config = dict(
    d_model=256,
    parallel_block=False,
    init_std_o=0.0402,
    optimizer='ademamix',
    weight_decay=0.32,
    grad_clip=2.0,
    warmup_steps=251,
    schedule='wsd',
    doc_mask=False,
)
Each number is 50 + 15 x the weight over the matrix's rms, rounded and kept within 0 to 99. Layers, rows and columns count from 0.

# layer 8 attention value, 256x256, rms 0.0501, rows 231-255, columns 0-255
30 41 17 53 30 41 72 59 63 60 49 79 61 71 42 59 57 61 48 46 40 46 70 52 57 32 50 49 49 34 54 47 47 53 18 55 60 42 69 41 43 53 41 59 47 62 45 43 17 54 52 39 44 42 61 59 31 61 54 43 60 53 48 49 41 46 48 52 55 48 34 53 49 42 48 51 60 41 42 25 43 43 36 56 41 50 54 51 49 64 42 51 51 20 62 61 53 50 40 63 34 55 48 65 34 22 31 48 49 59 52 59 70 30 77 60 41 43 64 48 21 50 47 60 46 38 59 58 59 39 51 49 72 81 52 57 26 40 55 51 44 49 65 48 47 62 43 50 42 57 66 58 65 73 42 71 48 81 51 57 47 54 27 36 46 40 58 24 62 57 69 48 50 43 58 31 67 34 36 46 59 12 51 44 58 57 54 67 34 65 63 51 57 57 42 19 53 29 58 60 54 60 69 58 64 64 50 62 65 46 40 33 63 63 55 51 57 38 50 39 61 60 58 30 47 41 53 37 47 44 37 57 63 47 56 42 60 48 55 39 61 59 63 43 47 41 69 59 52 42 64 46 34 57 62 42
43 34 37 62 37 40 59 53 46 61 49 46 60 34 62 58 47 28 58 48 67 44 52 72 60 33 43 53 44 54 69 59 58 38 33 35 55 59 28 68 76 51 34 56 35 53 47 51 47 45 37 62 70 41 41 67 59 31 51 30 68 31 52 42 31 34 53 61 49 48 47 45 63 75 41 48 65 46 60 43 49 43 17 59 81 55 69 55 85 87 56 60 74 60 64 63 57 44 70 51 69 35 53 51 44 65 55 37 65 58 48 42 35 64 52 42 36 41 33 63 58 42 54 32 33 53 58 30 60 48 55 50 45 47 34 41 53 33 47 32 39 46 31 56 72 75 29 74 19 69 57 52 42 54 44 11 40 66 48 50 53 67 40 51 58 64 51 38 49 35 37 40 34 47 69 66 49 27 43 42 43 45 52 73 36 59 50 61 40 32 64 45 44 71 47 44 46 28 66 48 48 49 32 61 55 56 71 39 45 66 40 61 58 37 46 74 41 39 51 43 64 52 46 57 43 54 48 76 63 28 40 72 75 36 61 64 25 42 56 41 52 67 57 62 51 51 40 39 47 55 49 55 36 51 51 59
64 51 53 42 65 69 40 67 36 29 65 47 48 51 45 59 64 33 50 28 50 64 61 57 46 79 59 51 34 55 65 30 54 54 44 33 36 65 64 67 52 53 41 57 30 55 35 43 45 63 41 46 33 36 58 52 41 51 50 58 51 81 90 32 44 46 46 21 64 47 70 51 39 53 48 44 46 48 49 57 47 45 58 57 49 36 48 53 51 48 36 31 31 47 56 51 48 43 49 65 50 35 32 55 53 43 45 56 61 43 64 52 57 50 51 66 18 49 59 55 51 42 62 53 35 51 41 43 49 47 42 46 49 45 64 59 38 41 18 48 44 49 62 56 57 63 51 46 45 38 72 61 58 36 39 68 41 46 54 60 54 56 50 40 48 49 50 36 43 40 56 26 60 51 57 30 38 41 64 45 45 71 42 80 51 43 51 55 57 34 51 62 27 52 60 49 46 35 68 40 51 51 33 70 40 35 70 55 39 57 40 51 57 31 44 55 75 41 48 71 50 64 39 58 45 45 46 51 63 65 59 57 56 32 59 61 49 71 51 68 35 61 41 56 45 43 53 49 64 44 37 49 46 38 77 34
63 47 75 18 67 61 49 35 30 41 70 48 40 49 49 45 49 51 67 35 57 52 36 43 14 39 41 43 73 39 54 49 41 54 40 60 38 43 37 57 54 37 73 30 61 57 39 42 36 56 33 53 46 56 28 42 51 38 62 30 52 79 53 62 41 39 59 33 56 52 54 35 56 50 52 57 45 39 54 51 33 41 40 48 67 59 31 49 46 47 75 74 52 49 51 45 44 55 32 21 32 40 41 78 30 55 35 74 40 53 42 46 53 45 28 54 68 34 42 54 32 55 53 58 34 32 50 48 61 48 40 58 48 36 36 57 54 60 58 51 34 41 46 49 53 42 65 60 52 46 42 67 26 47 60 50 72 55 68 50 53 42 54 47 57 41 67 48 40 56 69 54 46 58 48 58 59 48 56 62 80 40 61 51 48 47 62 83 47 50 40 53 41 51 62 43 22 56 84 49 51 55 47 36 49 46 35 54 52 54 60 51 51 54 47 72 59 48 66 67 54 70 38 44 33 50 48 65 47 47 40 36 16 53 52 67 75 41 43 40 57 68 46 34 46 49 43 63 33 64 44 53 36 51 47 43
42 48 57 39 63 51 41 57 35 60 65 43 52 64 46 56 73 80 50 38 41 56 70 60 46 66 42 52 52 49 44 44 50 17 58 17 61 75 64 60 38 54 51 52 49 55 01 50 38 63 53 90 55 62 55 53 69 20 63 52 61 50 53 25 77 57 85 45 51 66 55 38 46 53 68 45 50 48 45 64 45 35 64 38 53 38 54 42 17 38 60 36 55 57 52 59 39 58 34 30 54 33 50 57 55 51 60 64 46 86 70 41 42 54 43 57 70 63 45 38 31 43 60 49 48 47 26 54 65 70 61 45 60 51 67 42 52 66 49 44 52 69 52 43 67 40 41 59 48 26 50 58 41 18 44 43 57 49 45 53 51 39 48 36 35 65 36 62 58 67 47 42 58 52 41 46 45 54 47 15 34 55 66 50 63 46 22 36 44 64 35 46 49 43 58 44 62 44 54 47 55 72 39 55 38 54 35 46 79 54 39 39 55 42 51 52 62 33 34 49 53 42 44 53 61 77 67 55 68 44 52 61 30 83 60 43 64 35 61 59 47 30 73 34 43 86 45 37 57 47 51 41 61 27 74 37
46 40 67 34 46 52 62 36 55 58 25 51 59 65 35 22 49 59 41 52 42 44 52 44 69 40 50 50 41 49 33 41 66 53 48 26 35 59 65 34 57 57 77 59 58 28 41 49 38 66 50 48 32 15 55 65 39 58 38 64 55 77 61 58 50 51 46 50 61 58 67 43 68 54 69 29 55 62 34 61 50 52 58 58 57 51 67 53 56 30 59 46 56 31 51 38 63 39 47 39 54 59 51 47 35 49 69 55 44 60 45 57 72 54 63 25 53 42 55 54 39 37 99 67 45 62 50 28 24 32 22 47 73 61 38 57 56 52 30 31 53 69 70 46 46 56 67 72 44 58 57 48 59 55 54 83 59 71 32 31 59 57 57 51 54 35 47 17 49 32 48 42 39 37 51 50 47 62 37 70 33 39 70 59 45 50 50 73 40 45 48 36 49 57 34 61 62 36 45 83 38 73 34 76 59 39 30 38 47 30 31 42 40 36 48 67 47 85 41 36 58 52 50 39 44 45 71 72 39 53 42 56 48 30 50 46 35 43 50 45 48 32 44 71 56 38 50 47 37 52 32 38 66 33 62 42
32 40 68 50 65 59 42 66 40 35 30 54 54 60 58 37 61 72 48 46 56 55 50 65 49 54 42 38 53 40 38 58 39 60 77 38 29 40 54 56 38 32 49 88 44 62 71 52 64 14 41 31 53 53 65 42 41 69 45 60 52 55 59 39 30 38 35 28 51 30 64 60 55 53 37 37 42 67 55 37 60 60 50 44 58 46 40 58 41 71 55 60 50 58 52 48 58 35 55 67 69 43 58 36 44 44 48 69 57 39 37 62 49 55 62 62 24 55 31 38 63 51 37 66 47 39 47 57 56 46 54 57 32 58 39 40 53 38 31 69 41 65 61 26 29 48 50 55 29 60 42 40 39 49 40 59 48 65 56 43 59 68 56 45 43 59 68 48 65 33 65 74 51 39 58 43 42 53 43 64 59 44 65 35 48 42 62 33 55 33 22 65 51 58 62 75 53 39 60 58 43 43 52 60 67 54 53 49 40 57 53 35 18 40 68 67 54 67 32 62 30 35 53 43 46 50 33 57 67 49 70 44 28 44 36 36 24 53 58 48 35 51 59 69 39 56 50 65 39 57 50 36 64 51 57 39
41 49 48 34 56 54 54 47 37 54 44 45 45 56 56 48 60 23 54 53 54 49 42 54 48 40 41 35 54 63 31 34 57 52 46 55 44 43 32 66 20 58 58 45 43 78 68 62 30 56 43 46 36 48 54 36 45 52 49 71 52 63 43 62 74 60 46 68 59 45 74 49 39 36 43 46 33 52 67 52 56 50 41 54 56 25 43 32 47 46 53 53 55 48 62 36 42 27 69 44 48 38 52 49 36 51 37 28 65 50 69 52 57 68 44 53 72 49 45 49 55 40 33 49 63 52 44 31 58 49 30 48 37 75 41 67 55 51 46 45 21 41 50 57 36 58 66 54 33 46 45 47 38 51 47 48 56 49 35 68 26 61 59 47 37 42 52 40 29 80 43 65 40 42 46 52 35 35 57 35 56 48 54 29 31 67 43 54 53 42 47 46 62 50 38 32 32 85 57 40 14 67 49 60 56 56 53 56 57 32 31 60 55 36 51 55 60 66 42 67 61 41 53 46 28 64 48 47 38 28 36 48 38 45 47 24 59 41 52 57 54 45 44 74 46 40 36 76 24 38 41 61 67 69 59 57
51 43 45 41 22 61 68 55 57 39 54 60 63 51 64 46 69 52 60 57 48 53 34 55 50 53 48 50 63 53 58 51 46 37 47 49 49 64 35 67 37 41 84 64 51 62 46 54 42 21 60 14 65 35 37 25 65 46 60 46 58 63 35 56 55 31 41 48 54 68 51 47 55 66 49 50 57 55 31 48 30 61 52 50 59 59 63 64 56 57 55 63 55 69 39 51 47 68 51 30 49 43 35 40 49 27 51 51 34 48 54 33 63 48 65 49 54 52 51 58 62 28 36 53 56 53 48 39 53 46 45 34 71 48 72 30 64 37 38 39 51 51 53 57 53 36 65 56 50 65 47 44 53 53 77 67 59 37 41 56 61 70 58 60 64 35 26 42 71 36 27 54 29 47 72 29 49 31 59 41 37 42 39 39 40 43 59 35 46 60 30 42 40 43 46 19 52 55 32 36 73 40 55 61 47 44 47 65 66 43 53 28 72 51 50 53 50 24 59 48 38 53 44 61 41 57 53 45 33 23 59 51 37 35 67 68 61 50 68 42 44 53 41 45 52 34 53 53 49 55 48 37 75 48 51 52
53 67 55 36 70 30 53 55 56 45 58 40 54 56 47 52 46 47 53 56 34 33 59 53 66 57 22 26 55 56 48 49 48 58 52 52 43 48 43 65 35 50 52 37 38 53 51 39 48 60 67 50 40 40 63 39 63 35 60 47 27 36 55 66 49 49 55 42 52 36 46 48 35 74 32 37 31 49 46 35 48 56 38 31 14 43 50 39 55 43 48 53 61 50 42 41 42 32 52 36 37 47 50 71 55 55 36 46 47 43 26 24 66 72 37 50 30 50 49 63 71 47 50 47 50 49 53 66 46 54 56 42 56 39 28 53 61 24 30 58 47 51 21 30 42 71 52 46 40 49 66 53 57 46 30 50 79 51 40 74 22 60 41 23 61 42 66 54 41 64 62 57 61 64 17 38 41 59 55 65 57 50 60 56 66 54 65 36 68 46 45 71 52 51 62 43 57 63 53 50 41 69 75 70 35 32 28 30 65 63 45 41 43 37 40 27 66 48 37 52 62 44 42 47 23 46 56 58 49 53 50 54 42 36 36 49 21 45 46 54 55 47 35 53 64 41 57 53 46 74 35 35 34 70 63 49
43 40 43 41 51 28 45 38 67 48 54 33 43 51 81 51 52 43 28 67 59 40 54 58 32 67 47 31 72 39 41 38 59 61 38 61 63 32 41 45 54 56 59 50 60 35 52 56 64 48 37 55 21 48 51 35 37 36 50 38 49 38 73 46 31 48 54 42 28 37 40 35 56 66 44 62 38 44 41 67 54 56 69 31 49 51 27 46 54 27 46 86 59 57 64 63 62 43 59 58 23 66 67 59 56 45 49 55 30 54 45 24 43 47 71 43 63 34 34 55 50 38 50 56 40 46 52 68 58 64 39 50 46 27 57 57 54 64 64 33 30 60 67 40 51 45 52 23 38 41 50 35 66 54 60 60 36 51 46 60 29 73 60 43 51 59 58 37 45 48 56 25 30 42 52 68 13 51 55 52 46 55 76 59 63 67 46 56 59 58 65 70 49 40 57 62 32 25 62 55 36 39 51 58 66 53 51 43 49 65 39 41 49 49 30 40 62 41 60 40 72 58 40 65 31 69 68 35 45 37 66 56 48 61 40 69 55 42 58 58 42 60 57 41 24 65 29 62 27 48 59 63 73 57 28 57
56 38 52 53 43 65 54 51 57 66 56 45 65 35 51 46 67 43 52 44 34 31 45 48 52 30 59 54 36 50 41 49 48 61 45 43 40 32 20 60 37 36 79 59 51 33 51 59 25 55 52 45 26 48 55 54 50 43 60 54 56 48 39 38 46 61 44 61 48 64 62 41 57 50 36 66 57 52 74 60 52 39 68 48 56 66 42 34 52 57 42 25 46 36 40 62 62 61 48 55 45 37 48 42 37 46 26 45 70 23 54 52 57 42 47 39 35 44 30 64 36 41 81 47 45 38 50 60 47 55 27 36 66 46 83 38 42 57 63 67 46 40 47 56 59 35 66 50 66 45 51 45 29 30 51 66 65 28 40 70 41 34 45 55 65 33 35 26 44 55 47 53 46 49 46 43 53 65 53 38 59 56 50 47 55 68 38 56 59 42 55 55 44 34 77 46 41 41 68 57 38 39 75 61 41 34 33 53 60 39 61 50 44 40 39 37 42 53 54 37 59 60 49 60 44 79 42 52 60 22 40 41 46 44 73 71 33 35 57 42 31 42 61 53 62 51 59 55 72 54 56 44 78 50 47 67
59 72 41 41 59 50 48 48 54 61 64 47 46 48 47 54 58 51 47 58 52 66 55 48 61 54 59 36 64 28 10 37 42 64 52 51 50 43 52 53 47 54 61 67 37 36 56 33 31 43 51 45 35 26 50 39 51 46 52 45 54 29 40 52 30 68 46 62 23 50 51 49 58 66 49 68 58 62 48 31 72 69 29 55 41 62 43 35 36 44 74 68 53 60 50 50 61 32 56 43 40 70 56 49 51 56 29 40 63 60 64 40 50 54 47 26 30 61 36 56 60 54 66 69 43 45 56 44 72 63 41 47 48 67 55 54 50 43 21 66 36 50 42 54 52 39 65 47 38 58 61 61 41 66 55 55 58 39 44 64 53 49 43 51 64 43 73 53 40 44 44 60 73 27 44 63 42 50 21 51 52 65 47 24 55 38 59 48 37 50 47 56 61 56 51 67 30 47 63 45 63 45 59 49 43 34 48 43 44 56 54 44 72 56 73 48 52 74 56 61 36 60 51 67 47 57 64 76 44 59 38 58 58 40 43 58 44 55 23 77 64 27 75 54 63 37 60 53 42 60 51 47 60 43 55 46
33 44 60 46 35 43 38 42 29 26 44 57 43 52 34 45 21 70 86 48 51 45 46 18 71 36 67 28 50 69 34 28 50 55 39 55 27 58 18 37 30 53 66 61 54 33 46 56 56 79 47 59 48 46 59 56 53 65 44 38 50 54 59 48 52 31 51 29 44 54 52 25 57 50 43 60 24 38 46 50 27 49 75 64 33 49 69 55 57 49 71 41 61 58 59 47 51 52 69 50 39 48 41 58 66 53 56 34 82 57 68 42 69 56 26 47 56 58 42 59 61 50 59 58 51 49 55 42 49 37 44 37 49 34 56 55 30 52 36 51 42 28 63 45 60 39 62 30 46 50 45 56 62 35 50 64 73 40 50 68 52 29 50 61 60 35 44 59 49 53 75 25 38 38 54 61 67 58 60 43 48 62 54 53 60 50 50 53 63 58 56 42 46 41 37 38 50 52 42 45 55 44 31 65 34 52 45 27 52 32 46 37 60 48 39 58 39 49 45 42 41 65 52 56 56 35 33 65 46 49 30 40 63 46 69 57 37 56 43 51 57 46 48 41 45 23 56 57 61 69 46 52 55 57 51 51
47 41 54 38 43 51 71 56 60 65 42 33 67 52 48 66 56 50 36 51 59 45 30 59 59 49 37 37 62 62 58 33 70 44 25 62 46 38 48 65 59 56 40 65 50 81 52 68 51 49 55 40 58 34 52 46 42 72 50 68 64 44 44 39 58 35 39 29 40 53 44 53 58 59 48 52 56 57 52 36 48 55 18 52 59 38 57 53 44 24 18 67 62 63 69 53 69 60 36 38 45 57 62 53 59 49 41 56 40 62 54 36 49 64 67 48 55 60 54 48 51 55 50 58 62 61 65 37 48 29 44 45 39 65 38 30 55 53 42 44 36 49 54 53 29 54 47 56 48 51 53 44 36 40 36 25 39 33 36 38 63 42 37 35 38 71 61 47 60 68 38 22 47 42 37 59 60 40 40 52 47 68 19 38 48 71 52 67 66 32 51 45 22 56 49 43 55 34 42 76 24 37 43 54 45 36 45 65 24 29 44 53 38 65 20 29 21 50 61 61 43 52 50 46 46 49 57 61 66 70 40 56 61 54 50 58 60 56 74 67 52 41 41 71 70 60 65 60 62 64 58 57 59 56 43 79
49 70 71 37 49 30 47 60 30 52 40 69 53 47 43 46 45 54 51 47 72 34 40 57 28 51 68 61 66 57 50 61 66 45 58 55 50 37 47 50 42 37 33 67 62 59 61 38 67 37 46 72 54 55 56 77 46 66 57 57 67 39 45 46 34 61 64 44 48 62 45 37 46 28 59 30 44 53 48 35 49 29 49 41 60 54 56 58 34 36 63 51 45 40 14 49 38 36 45 71 58 43 47 53 38 52 44 47 56 50 65 36 64 67 55 54 54 55 59 47 41 53 27 29 38 37 52 44 41 53 55 54 51 46 55 55 68 52 44 47 39 68 52 52 61 58 47 49 55 31 43 59 47 59 47 54 30 34 64 48 77 41 44 63 33 34 40 41 28 55 53 40 42 40 59 61 44 56 33 51 63 41 54 40 50 45 38 58 41 50 69 61 53 42 34 43 70 36 50 42 52 33 42 72 60 67 44 51 67 71 55 59 52 65 60 61 47 75 53 41 63 40 49 62 51 50 39 42 29 49 61 30 48 41 39 58 70 55 63 55 69 58 43 49 52 37 74 36 31 62 67 48 55 39 52 34
67 36 31 61 53 40 46 49 58 49 63 62 58 57 63 33 47 34 45 36 41 34 56 54 22 53 35 37 62 40 52 48 44 53 55 77 75 60 38 35 42 34 26 52 50 37 61 49 53 43 65 47 34 46 45 24 43 47 54 54 49 56 42 50 62 43 59 17 44 47 37 54 53 44 51 57 69 61 34 70 29 64 32 43 48 60 56 66 32 37 34 75 44 45 47 29 52 38 59 56 28 40 56 35 49 51 50 47 54 34 45 55 49 49 54 56 45 43 64 46 40 71 32 57 47 14 40 53 51 48 63 57 55 27 40 60 28 57 66 43 49 50 37 71 47 53 45 39 70 49 61 31 74 47 46 62 46 54 53 34 36 47 51 63 43 53 52 43 48 52 64 49 43 64 43 51 45 55 51 59 57 47 58 51 51 34 69 47 31 58 55 72 69 39 40 51 46 37 58 68 41 65 45 52 54 87 56 37 62 48 29 45 27 59 63 55 41 43 64 78 43 49 53 53 36 58 54 63 23 85 42 31 55 58 37 29 60 31 39 40 56 54 47 27 46 61 42 79 39 60 48 53 53 40 53 49
64 53 47 52 68 49 43 66 52 45 70 44 49 50 55 52 65 29 44 59 76 58 56 60 38 61 54 68 49 48 72 64 57 55 52 45 64 62 56 48 36 35 65 49 51 59 38 52 58 60 29 48 35 45 57 59 52 52 50 43 79 39 58 48 47 65 64 23 60 89 49 54 45 71 36 40 82 55 65 48 52 62 39 46 59 56 37 76 49 64 54 39 54 50 30 48 42 30 51 57 53 44 49 35 46 32 59 64 34 34 59 74 65 50 45 17 56 43 58 39 52 27 25 67 51 40 32 76 49 61 49 62 66 38 48 59 61 44 67 58 57 34 47 35 65 49 46 63 35 37 49 48 61 50 33 54 38 41 60 56 53 30 53 62 61 36 34 56 65 79 55 56 46 64 70 68 48 39 40 48 46 79 58 49 46 55 54 51 35 71 54 40 39 59 54 52 55 63 42 45 46 60 52 63 50 37 31 41 77 57 56 66 43 60 24 53 51 60 40 61 40 55 48 49 43 57 48 47 53 56 59 57 49 66 48 37 41 50 74 47 41 41 54 48 37 55 59 49 39 74 34 55 64 56 44 63
58 50 45 19 59 39 24 47 47 52 46 50 47 60 53 40 28 52 40 60 62 59 49 38 40 49 45 49 61 53 47 47 47 40 46 49 50 63 29 42 48 53 59 52 57 43 48 55 17 85 55 68 52 43 66 40 52 47 49 40 54 55 57 59 49 54 55 33 46 70 68 54 51 67 59 48 60 54 34 56 42 38 57 47 52 36 41 54 43 57 40 51 39 50 36 45 34 55 80 33 54 46 54 70 48 40 77 40 49 57 49 71 62 58 72 36 57 35 34 39 53 63 44 61 55 46 49 37 49 50 67 38 45 36 56 46 43 41 81 84 60 51 50 58 41 52 39 42 46 61 59 56 35 40 47 49 36 57 59 47 49 47 33 48 45 51 53 32 59 45 29 39 49 54 43 48 46 42 48 73 57 72 48 25 42 48 52 56 49 34 62 17 36 58 30 49 33 53 57 37 37 41 46 53 35 52 24 57 49 45 50 50 56 31 32 29 62 62 54 49 46 55 26 66 61 59 49 55 49 46 53 58 39 55 41 54 45 63 40 50 33 32 38 65 35 59 61 32 40 45 50 44 20 40 59 58
54 67 33 67 54 39 36 39 40 63 53 32 48 53 33 69 46 52 59 40 65 50 54 46 49 35 27 62 59 50 55 44 47 38 69 46 48 41 32 52 47 64 51 34 45 55 49 54 64 37 46 71 35 47 43 61 68 38 39 39 51 55 56 58 66 29 62 38 56 57 37 55 53 40 39 40 31 76 50 53 60 41 29 55 54 36 32 56 67 47 43 64 67 55 64 66 57 69 57 41 58 63 60 46 62 37 44 29 33 44 37 52 50 54 46 69 39 50 26 51 51 54 38 44 44 34 48 71 66 57 42 64 25 49 52 45 42 64 44 62 60 57 40 37 56 32 66 51 53 71 58 36 51 37 40 61 59 46 59 63 39 36 42 46 60 37 60 25 38 34 38 48 55 54 47 53 47 53 30 41 44 23 37 53 76 73 67 46 44 05 50 52 61 56 59 36 38 60 65 53 53 46 38 45 37 33 70 60 71 56 57 60 59 63 35 47 43 31 59 64 57 39 50 58 51 62 48 47 50 61 62 44 48 72 45 64 69 20 63 35 51 50 43 45 49 71 46 74 38 50 64 35 65 48 49 38
69 57 37 46 39 34 50 51 50 48 55 90 52 68 51 36 51 57 64 60 65 35 34 72 51 53 30 45 58 79 45 46 33 50 37 53 64 37 51 55 54 36 57 30 58 40 46 38 31 44 46 80 68 42 47 62 53 74 52 37 66 57 58 38 37 35 44 50 47 64 57 35 56 40 36 66 62 44 34 52 32 47 52 72 46 38 44 57 63 42 86 33 32 29 64 44 49 53 44 63 62 59 47 32 66 53 70 56 44 58 46 68 55 40 52 52 55 79 59 39 52 45 64 39 44 56 45 62 46 51 39 46 73 64 57 41 52 45 57 26 54 35 34 57 47 71 56 49 38 45 25 52 50 48 63 34 35 60 66 54 62 64 40 55 53 43 30 65 47 64 56 49 46 55 63 58 25 37 64 48 48 41 37 37 44 48 66 57 35 21 36 57 49 57 39 42 50 39 47 56 43 62 60 44 50 51 33 46 53 53 61 40 62 57 33 70 28 53 43 72 63 41 49 41 55 61 38 32 70 65 59 56 66 33 24 52 52 43 75 37 59 29 55 53 41 50 53 76 60 58 75 68 35 62 39 49
46 57 64 43 33 49 36 43 57 30 37 57 46 18 64 55 60 64 59 49 55 44 40 48 47 52 78 47 52 63 71 32 67 42 76 49 42 60 48 25 68 47 28 57 27 51 47 51 71 58 68 67 48 49 39 43 55 58 61 55 65 49 58 57 36 57 39 59 43 38 48 45 44 39 43 38 60 67 55 63 42 61 46 36 60 70 51 44 29 67 39 45 65 52 50 74 53 39 52 55 53 39 49 54 58 72 41 34 52 47 55 40 42 52 39 44 53 48 61 49 48 53 38 27 57 31 47 37 66 66 24 35 53 31 45 42 61 55 34 37 37 49 48 28 39 71 52 29 45 39 51 57 55 58 54 37 48 66 27 82 47 50 47 35 56 76 47 42 44 51 47 67 47 72 66 45 42 32 79 32 47 26 31 58 42 53 66 68 65 20 32 64 49 38 61 44 35 51 63 44 31 57 81 46 50 44 50 64 45 53 53 69 33 53 55 44 18 47 59 56 53 35 61 59 18 75 53 45 35 56 43 62 58 49 49 36 71 43 36 42 67 54 44 43 39 30 30 45 56 58 54 38 63 50 48 26
48 41 44 54 49 33 39 42 48 41 52 35 40 30 22 49 60 67 72 40 52 60 51 48 56 53 40 55 56 48 61 48 59 58 41 44 44 47 55 40 57 45 44 39 58 45 67 44 54 81 48 49 59 59 50 50 35 34 65 67 27 33 25 33 54 54 44 46 51 37 49 51 43 17 74 62 67 55 43 38 37 44 76 41 53 48 60 61 50 60 51 42 42 26 62 51 58 48 47 47 43 38 50 48 21 48 54 25 78 41 67 47 47 44 51 51 49 53 68 49 57 43 51 92 47 51 47 43 52 53 46 46 67 53 41 66 27 72 33 46 43 41 61 47 37 36 68 39 48 72 38 48 53 55 63 36 46 60 61 35 60 19 51 65 51 55 42 34 60 30 47 56 59 52 24 62 55 38 42 63 47 55 53 59 68 66 69 62 43 56 59 46 27 47 32 35 27 57 32 56 72 45 64 74 58 31 59 33 53 40 62 47 52 52 79 41 58 51 55 55 52 60 58 50 58 28 45 70 58 55 54 69 51 66 58 67 71 53 42 35 19 41 56 44 47 63 52 40 44 52 45 54 54 76 63 43
81 56 43 49 44 36 51 43 41 69 56 64 55 43 52 40 76 55 55 55 59 49 47 41 50 49 49 42 73 34 74 34 40 45 49 52 44 57 38 49 59 43 44 57 44 41 70 74 57 40 56 28 49 38 51 52 57 48 40 44 72 46 41 36 60 43 52 33 52 51 50 51 43 36 45 49 45 30 61 54 51 43 31 41 40 60 46 40 55 70 28 54 47 40 32 41 54 67 46 32 45 25 74 68 56 44 41 54 67 67 57 43 49 48 50 31 59 46 54 37 39 64 71 45 54 45 67 35 41 41 82 59 53 55 68 58 37 42 36 63 78 29 23 76 43 35 38 38 64 49 46 48 48 37 48 51 23 56 36 44 51 36 58 67 33 65 42 52 25 53 46 53 17 67 42 53 55 51 50 54 51 43 54 65 46 52 34 54 63 44 43 25 36 54 43 51 65 49 53 41 69 42 51 37 37 42 49 32 61 54 38 43 49 38 48 70 50 51 75 40 45 58 48 54 70 31 37 67 55 60 57 53 72 48 27 69 45 50 63 70 40 53 59 43 53 52 47 59 48 46 49 38 55 56 48 35
40 53 59 40 46 46 52 35 29 43 50 33 51 36 53 37 24 48 45 55 43 47 58 57 49 56 61 56 43 59 62 34 52 33 41 67 64 17 79 41 67 48 37 45 59 68 46 56 69 55 38 54 40 56 48 57 29 68 50 58 67 50 50 74 28 54 31 46 63 50 46 40 85 71 56 47 33 37 59 52 41 37 60 42 57 60 57 61 51 53 37 45 62 61 23 18 46 59 38 43 28 57 29 54 57 43 32 32 59 48 48 52 65 24 40 39 54 55 48 50 53 52 32 53 42 58 59 48 43 56 50 63 41 40 75 49 50 71 69 19 58 50 64 43 41 38 44 64 53 66 44 62 54 63 68 47 65 48 61 25 57 41 46 59 61 25 84 61 59 33 62 48 41 36 36 41 35 50 42 41 62 56 25 53 79 53 66 35 45 47 58 68 53 72 47 66 49 38 73 63 56 51 56 41 47 34 39 50 74 47 57 44 46 51 45 68 44 43 39 37 61 49 45 56 52 38 50 34 56 45 47 32 32 43 41 24 60 67 44 62 44 52 59 37 39 48 49 47 26 37 48 46 64 50 29 53